Each number is 128 + 24 x the weight over the matrix's rms, rounded and kept within 0 to 255. Layers, rows and columns count from 0. Numbers have three digits each.

# layer 3 MLP up, 512x192, rms 0.478, rows 173-184, columns 0-191
100118102071103124160090097143183138130104109125140122156083105146077160093128111161196113076135090145152081130135099102055131140104131142142157125190130146083168166141090087097108130089120132132141108134144147152076144157100110164163143122154113126178133076116162103163093085139142164140102113143130103046094093113128137139083097132107123160100156111117142112126140164075098131104078114182145150141201091092103131133140096151144097168146130108109127149137120113180140169098145153162136076135100163133159135096142119112130130127111129108117135081106134167160144127171107158123
122091123102092133104113121137121140108081138143133141114129136097114116131154114122146166132109120116158155086143132166127138129120125154156148089140132191170164153114149122139118128126121137121124101134110129137126146121109129143126063156102097087122122095120126138132125058140105099113090185116156116140126097160130163112091170153137125134101089152129128153123116147137092127112126137151120142150143143139126137122157122133121111118146110126113131129170090127139167103162126148161165131183108144114136130115150140117114095115137186088129125119119152144079144156107136123088
154112144124129121068102197087134108090166103093142113114186112097133110145076156094104173166085190159142149137131116157168147121114170188067119119127140124102086136114139190111137133107176127120132168096063123088127127171127158147089081080150094125109104151082095172124155127121160127185183111078099160127110127129091131098146094166140164119121092157159145155148154147136106175148184101124172107106132123143179113159207124085160148107143101144169149148194101128103098078155149142142138128134114194123163111156185125162120155108127080127084129140169139161180066168108103143163
170154100162113149127145132107119133095129114133114134109143174113120173125142135181102127086137105147132101159108126148120135155171141109099109103082138105120144084137071150116159114138112116113177136112140125126102110101144111137107126108145118095122130123103135104117117090143139106154124149140114173078121153172102130130147101171163152134165122153109170091122125121123134106112115140144112151158163127139120145159098082139135147124086138174163093153124126152181109141100114129131137136167140117116134142129162094125086096083088116135106145132095119118088133142147118130129
114105132118157118134168138137154137097116146152109110173165187128132134139156140117140112163195142101094140111106148170172126148130100115127157126143121135126127204140146091161128121133083147137156113161127124104162109117105074121099142122102110116106111126103150123086122100111142141131161129085127054094158133118112117104138156162143097098167098126099134081106113096128069193104157148094111140148127168126127118137068159127151135113122100164118175101092148147114123135153099128128177108121139107079168131137145133130169100148095135158170108116141116139175140144109156181128
152118098118093141134078097191166174104109112177141146128133146122113134115132126178136107128089138111125125116119112117121147161119169156136120081174117118094155112106122136160142096095129108115168135127124073176113115126125160112131162152144154131117137111141141129127148106117132141130139105111128093115113117127156122122112128130113121136141106115133119127133109105062134145155090136102153083085136141113137146125104114122129137148130108071136159119133122151132153134120149131141137114125127116141101120131149178112101106106127124143106154110146128112057150144142071104126
140143132146156116130131142146126094141165127146143149087125131158080128141106117117129161150152123122101115115131121113155116129145135107155173150154103138143135093099135129134168127126154171070107121140121140106136118141136136089082153135147118145097141094149113167112112108099107153135141133125166133114135111133119161129139126123104171110102121124123120174119126136134128115121118131122144139108100107109108112146131127106141135170110113134166094148120109120122145102126126119148096114134141170157128115094112129152145094124133159133120121132166160137140111082145121113136
159119179169128115099142121080106123109144113099140122119115140122162113082133111115074138105103135147120139169080170150134096112115152136153135194141117145139115116134110095095114143087138146143143141108117166134074151119129113151115125132093096091078113131151153072147084150130117159130133156117134158124101107126163139087124169091096129167072115144117103122118109129128155139165132166087147147143132118142140103131092104168110133126140101114123097106111123161128114170110107098135133116142134131160133098108125116187133129111113114094097139130124100121134103116098125144126
137118140104114114184128137142127202160122150079136096124145158173170141139129144154097083151116137131138135178136105159131133159168133122115197096093135120120163153155179135138139111156120124127124130151131120098156163091128089133099151184115185110096077156152124115123156139111105143116038136186104133131061189125140128125146109103160176125165103123133167141145129143116108182113111139146141124097183215109137113107091123123135146159120140115108130144084115061160137102113143109183166132129138132158076109150148111141155158108161146112135126144099142106116114158136149080154
126122183112149099147141167089163119149149123114152145131102137124149134130123104139141139181171153139185126147112127144122120116109121100102136120110111132110116124072129167116145104151129111155113118144146114161141123141126144153134137141143136116098157114131136149114160190167145073134131126104115114140174097081131142135178114118105136142133100163084154103150123114106103148102131149082117137131152143122183157134109112143160149124125140130144117094142152158112176103208113137141161123106121079123147071158141139110098171070102083096131131149119187146155117126143146110091
137166136121095138105162124143126124171141118072113148097084125126103143102155170212140092155175163148144153122159122103131141105132124117126082140156142125121132171094114097192142101145141137149161133195115090120110166134137155122136157149146087112151119152114196111116143142142164110146116153163113129177127134110153117141116084122149126173122161115095139093070169136122138138095130087150125098101135138143131097118115136111134134158112064122127125122114133108156115133137112149120117095138095165129114091138153090140114148147112104156149071127115140100093104107168128116138
126109116129132121127147104163140121113145098136106140096129114114130137095141117123122102169174146117151098175102124158123137124121114124125139118167119123114120130115073145131156172137125129117126098090164104128138145128118152149147126116129132130147140114133129115085159158117138100107145143115169143107115170106148181094177105133087134110116090174121132124130117139182154144131141085122153132140122122110145168161119110135101116088134102113144120120101144136107098136082125146181173149148146136151127126138099131168117141158152089112132135129104131155155114134158124124138
# layer 3 MLP down (transposed), 512x192, rms 0.268, rows 173-183, columns 0-191
154120153130126136137113110118139175125113093168103118112152071087110093115113132152107116144165104115200115142130108093100162104093134075141146142140109095125133106144176078183098145158086136122148118122163122122093126188192129145186156149143096124153112078017138136129130087175095135094105106112125099132126109150126144152148138125123106088137130163101122100112100092109113082129111114127160148132140150126131182148116198156129160108128115125122091140100153162086126137141150137078108133111123148195138170092124092114122161135151118146126136163113151128166104124117123133123
100154108134156075136106128118121133147168131111119147161151139125145177094154145118129134113132161061084133052130129093117138119138113154146112131139164151148110112158128146121112128147109128157092148114120174108152111173097078144145153089095142145166106169094116134130101145120145127131127133105150137127112089142130110125098117128096141119115138112110127085112142123093127132139133106128129108105051119131136110127116143126123142148126124136143158136085173123121129086118116119108130129123119131140109125129105157144136176151139136108120142119115139117143117121133120155143
112113128125132128157114153119114126133142124131143132118123107126153094134094129089114137115124154126132098104124144151146107094140098122109091142181114110163131154153119158110139107092191159121127174115101126097169089000119130086122125128143139080112111138206070132148128095114157120127120120090120107121134147105096108116157148171141176111149109146145094155132122097139108147136118088117093140185154153124150124132140150090118134113120170166125137118118136154094145159120089141133117112094139175087130133170125129136131121135140089149128142142111081155099119135122113132179
145159115100116124129111138152094096140107115178119130150160141129140151128146157193119159109121103115142102154098124157115125162140186120130145114098132065149137152126107111120131101097081120151138116113133112128115126113163130132119131105174126081124134115127101104171156110112142114097141119123175154094124111156129148102103134144141166112138120127127134122108125126156193131115130122145076145155113121098204152122122092132124119097141125140130146170089138122103126108157122138128116156100155162082139153138135144133127083111116145107141175121153158134126146158112118144133
172145139142129106125119132118190154128109118127146079145147122139060123163121075117100182115152104100106109137137098133181088118129126161131099165141157151175144093106135098105164143130133127107128121154128154133093108114131121130106124135144185156107139112123110139123152153113175102120122158133143167138157142096128093108164141182134125109112176118106124114129100136156170103118125108145143100147127115140182180119135148121117127161134115113138141104101154177143104145155081115122094166130121140087089137087120107074111118122112099114121168145137126139115147091125169097131
104124135148126159129148142147120114152076136116132159099143176138155138163098141140154172140126096127122153120163119093089117118121149127136165083121136121147138131172094167121152161108088141118135102134139119144096143182147130106120112078124130159147166149071156124125102130144115128100122162194134118138133116132152158157150120122158112163170108109113150126123108112112135126163179117107109151164089133097135090121117108143101165128160083124129134122113118127155092140127175079081129095134151148139137123147093130136169109095139126147146139124095124124168112108123151134097
112125141148098139153135117101136117124133131160134144131145100118108154148143135156147107122106109130129136115124158128133123138157170103155137126172155136120117166138132114120109158090128088138126130143105164113158120172119102172119149153086118157123140161122121167148121123132125113152120122136111165111153124135156127115106175106104128127143166111123156145141118126118149101145164095112140091156123112112118130106134144126127128145113073098165147097108092142142102157122106140155112079130163115134169134129158134131127134111122114112114117156151136111141147123128072139162
082172129109142142143137149150103119151129143141155122121147086077130099149133134140128093119149092132108130106142104156111128133172133132106107116151124139134113088107108132147100093105098165151127116142128124112159106146140152133127079080099145135132122164095151161145153082121150130138121106159118118187139147115134099138116121131104111102098173130125125157128154166108084149104165129131138139141114144132125147133125101146096104120128114130102099114124147085122116117120106176139080135107137117147093106166112104117118143107153183149146084119149136125123100139178133135180
133109161121134151203123094128126141114109145101124134118170189145124146126108110133098108141152144153104152195148164117101195151113112116169076161189105153107093096131146123129152152148136116165136103141108143120156102069101129153122128084130142123116157089186184168130148105119137131146096076179084114125095113168139123098105114118115147121131125159145084151101152118133151136123112138170131115093100101119129142172103090128138141143125076168096125117111103057128162117123116181165132144144097126113127146111139134117134110077110159136163121117142122126103108139118143146133
103126119115137155131075098197115155123159099154092082112158167161110120085129116088130100131125133161119126103099145155108120107117152143105049148120169113167083133122153129134158127117123101146159146129102108145152081104099156106132121141145075099145127153124097143105174086154106132105122085126102131131138140096132165113145141126119118111135176120164153133142109099132113119098172166174123130124145144137142166139153110115133130117128140132125092124139174110123148114130117148147106106110131101081136138140128135122159121130116120136109104136132136143101037116129120149114
089147118168122134126100101143069125102142134123123168123141154149142088146138118128138135095138107162091135093140156123091093077155103077172116101104110110157128105119139122131134126121128173140113103121121095158183082137156147145096143086150091095125094121133147155124131170109132163167117141130130114142138103137141138118076103097130087154132122113179130119114149135145105100142100150145121111133153105149102126149130125147144138101092144063175192134114106159103093105151159122103122131120166142144162132120153101167139085108141110120162162091134132116144112107121134109104
# layer 3 MLP gate, 512x192, rms 0.455, rows 174-184, columns 0-191
117105162132102157125099124124134128102047132124108110152109146128123140173164107103158153151131103137163138105141129111130100126149154105128108131117102137177131156142137149134144108101164132114175131136154098157104116137142148137121125099112058124096143102115127118141129077137126153107157117133126149131141124106152150086086161127130110124158126139175153127119134157131089079095147147134145144156130130076124184121160112119169091101135096134128103110176122157112161096153154126131147093125099153138145144107135107142111117113156122144119125089118124156101175101146098102119
072103146153133122086118106095146133132120134124068196152136167156102172149145165161093182121116069096090126091108080095083186089149116107149108129113113125092134147102154102108094157126123091159143096158179140138089157096117129132101179119140172104140121155095184087130147107174117152157125089121143151168140107137152147165121189127187115118135126092150115124087092130127156130071109183153125149114112105084111098125133129142147129141110140061119107148099062076089126092119123110105115182168123145174114165165091183110163140156092154131143089131101094115076114120137152115150
150109098143115148105092141096106143136136140139084142121135114167083136101125130126140108118127119149118163139186101144136144103127147173136161142126082074109126113134186139107126142088151142155137157123147129141090129122149147120143135141129169080127173067099099118143148113126150134133135130127121139126127120087153154150133186131105154118155128141182130115092173118170146110162154128142143111162132126087139148102111128130135157087145109116122157147075136078099096093150111111141137121115155140109097192154142151161108147153122123087154121106152110137131144135077140098097
115176107110086151111108139099128132094162089102116133087125167127118079150074130097125142133132154122190123128102111104121125099124169097161121177127054149109089075092111147118102105126148085147101125091142118114081106139104133113133125165145120091142099110084115117120133152166140150125077122155146140146150129119167105093141137132123132161093130129150091141109141145108188148127153138097096133098147148126140125069169084163129094119150108133133095118175093132114159155115132126109145121092132128093116105152101138139113111124109176132100091163150115143092094151152085153158
135132144143114114104144108145178171103095073161165118145140119146116146119111136119165127132121109125135113091143170132127171143108116126102145092154134115120148131120149094193139110122153087113135146125122114148069121116119132131128156152141138144094115104087129140133127094119105101105119140122115113097136159132145129109119190148154118110133108128142124120113142112098154144136084120118124090125153104118123137157092169122085133146190113097132149128164156168087096162143124117156129138128100129122131170147147149123102136111160102149152130138158138125098143140109131121154
109118165132141100149147113135111118113100142122157141097112114107119142171137115105154139158159121146110134137128105122148114146164155108102151122112126122115131147135142155155143158105134128115125080116113152143123096132083141122104121159110129141142123154154123146122142150133128155181151110139143166050138125107157127143137113116099124139146123119079109153148076119125126102169169155104130133131118119106141128119123172099129133139100119111146128125129107119121135113126104140144105088161148146139126109163112127142144134173136135157131131130173138132119128128120126115170
127080140095164113136135111104106157114109118152129133130145115144127096130108123144143132157159097128133142118129137202123093132152099179114148147142100129107086169130119146146126129113102125108151121112110130124124133137126115152128130105080114117117134143120174134133122177132131124116136137138139135133104131131168150108092098139136112136105120138119072132115150185077105130147137133113186143163133092138086097126130137149139100157146140142137111156156159142139109102124121103158125108119106114110127141144113125140149168127094147140118115150109117116108116136086122162153
096183132145136106107097127106111112152121101149097088107132139142072133105102109096133131120199116144134096151147163071118103105120117126068054113119118144182111150106164132119117115099144124147091118110125135138068132160111121145154118120128143104149110140163099148139102109159060116135138087148123068161182135130153122158144125155106124103132168116107139106179148127162145136150137136129154126112146140122151156130200115191134131146168136120163104119096148136160120155170120149126088108104152127111179094151115169139118151113091139141108138129077118104119094118114131140080
150084102170140133155084125114162115142111171175128112135123142139073134165167119136123108137141183150132143127130086072093159098141112160110130113094131133124148103150156112174139163137088136168092118130113146128123126133128121144152151105147142149173105150170106177142100107131121152115171127139142089105128133154104130111100140110164097088155123154122147163070144124140100125167160169134160135165150112136143126114149151143099117148133136099134092085133111160150156098154120140146108115158169117123124106196115155163097145136159109142132153103128150064148127118085130126098
118107078129138109101109164100199110112130151147136100108130133153141121129110138073117145134102141137172138147097098125140146103131177130132128108162149104094132125169152115123134143162133079087139117075169116135104091114139107172102087155138131076122161071147093106137099115131087128149152108111123119143139124124137119119151138111152156092169122121128125148162100124115127145128149130144121134168163117104173136098125128176144132104119146106114121095125113160117154143098102148121114147119133091101145091163124142166116135110151180127120124153104104158139111124072170165135
066129157091147127138079125133136154117084144172143121179184094152126119148158154150065140115161139110125190120120104118126105129154156143144120102161154100147153158121142171120153155115136155128122113143147115152149126134131148135157114091112143151137119103114160108108191129082112108114159164109119155143123147128126144126106122131112091143105153126127136117123117180156114135124097113155118118106157150105113095165126135145148144121145144105096153143163105120140126120100104141134153118126135166105193126149171146163103119106140123129124153184122148138169128111117115133102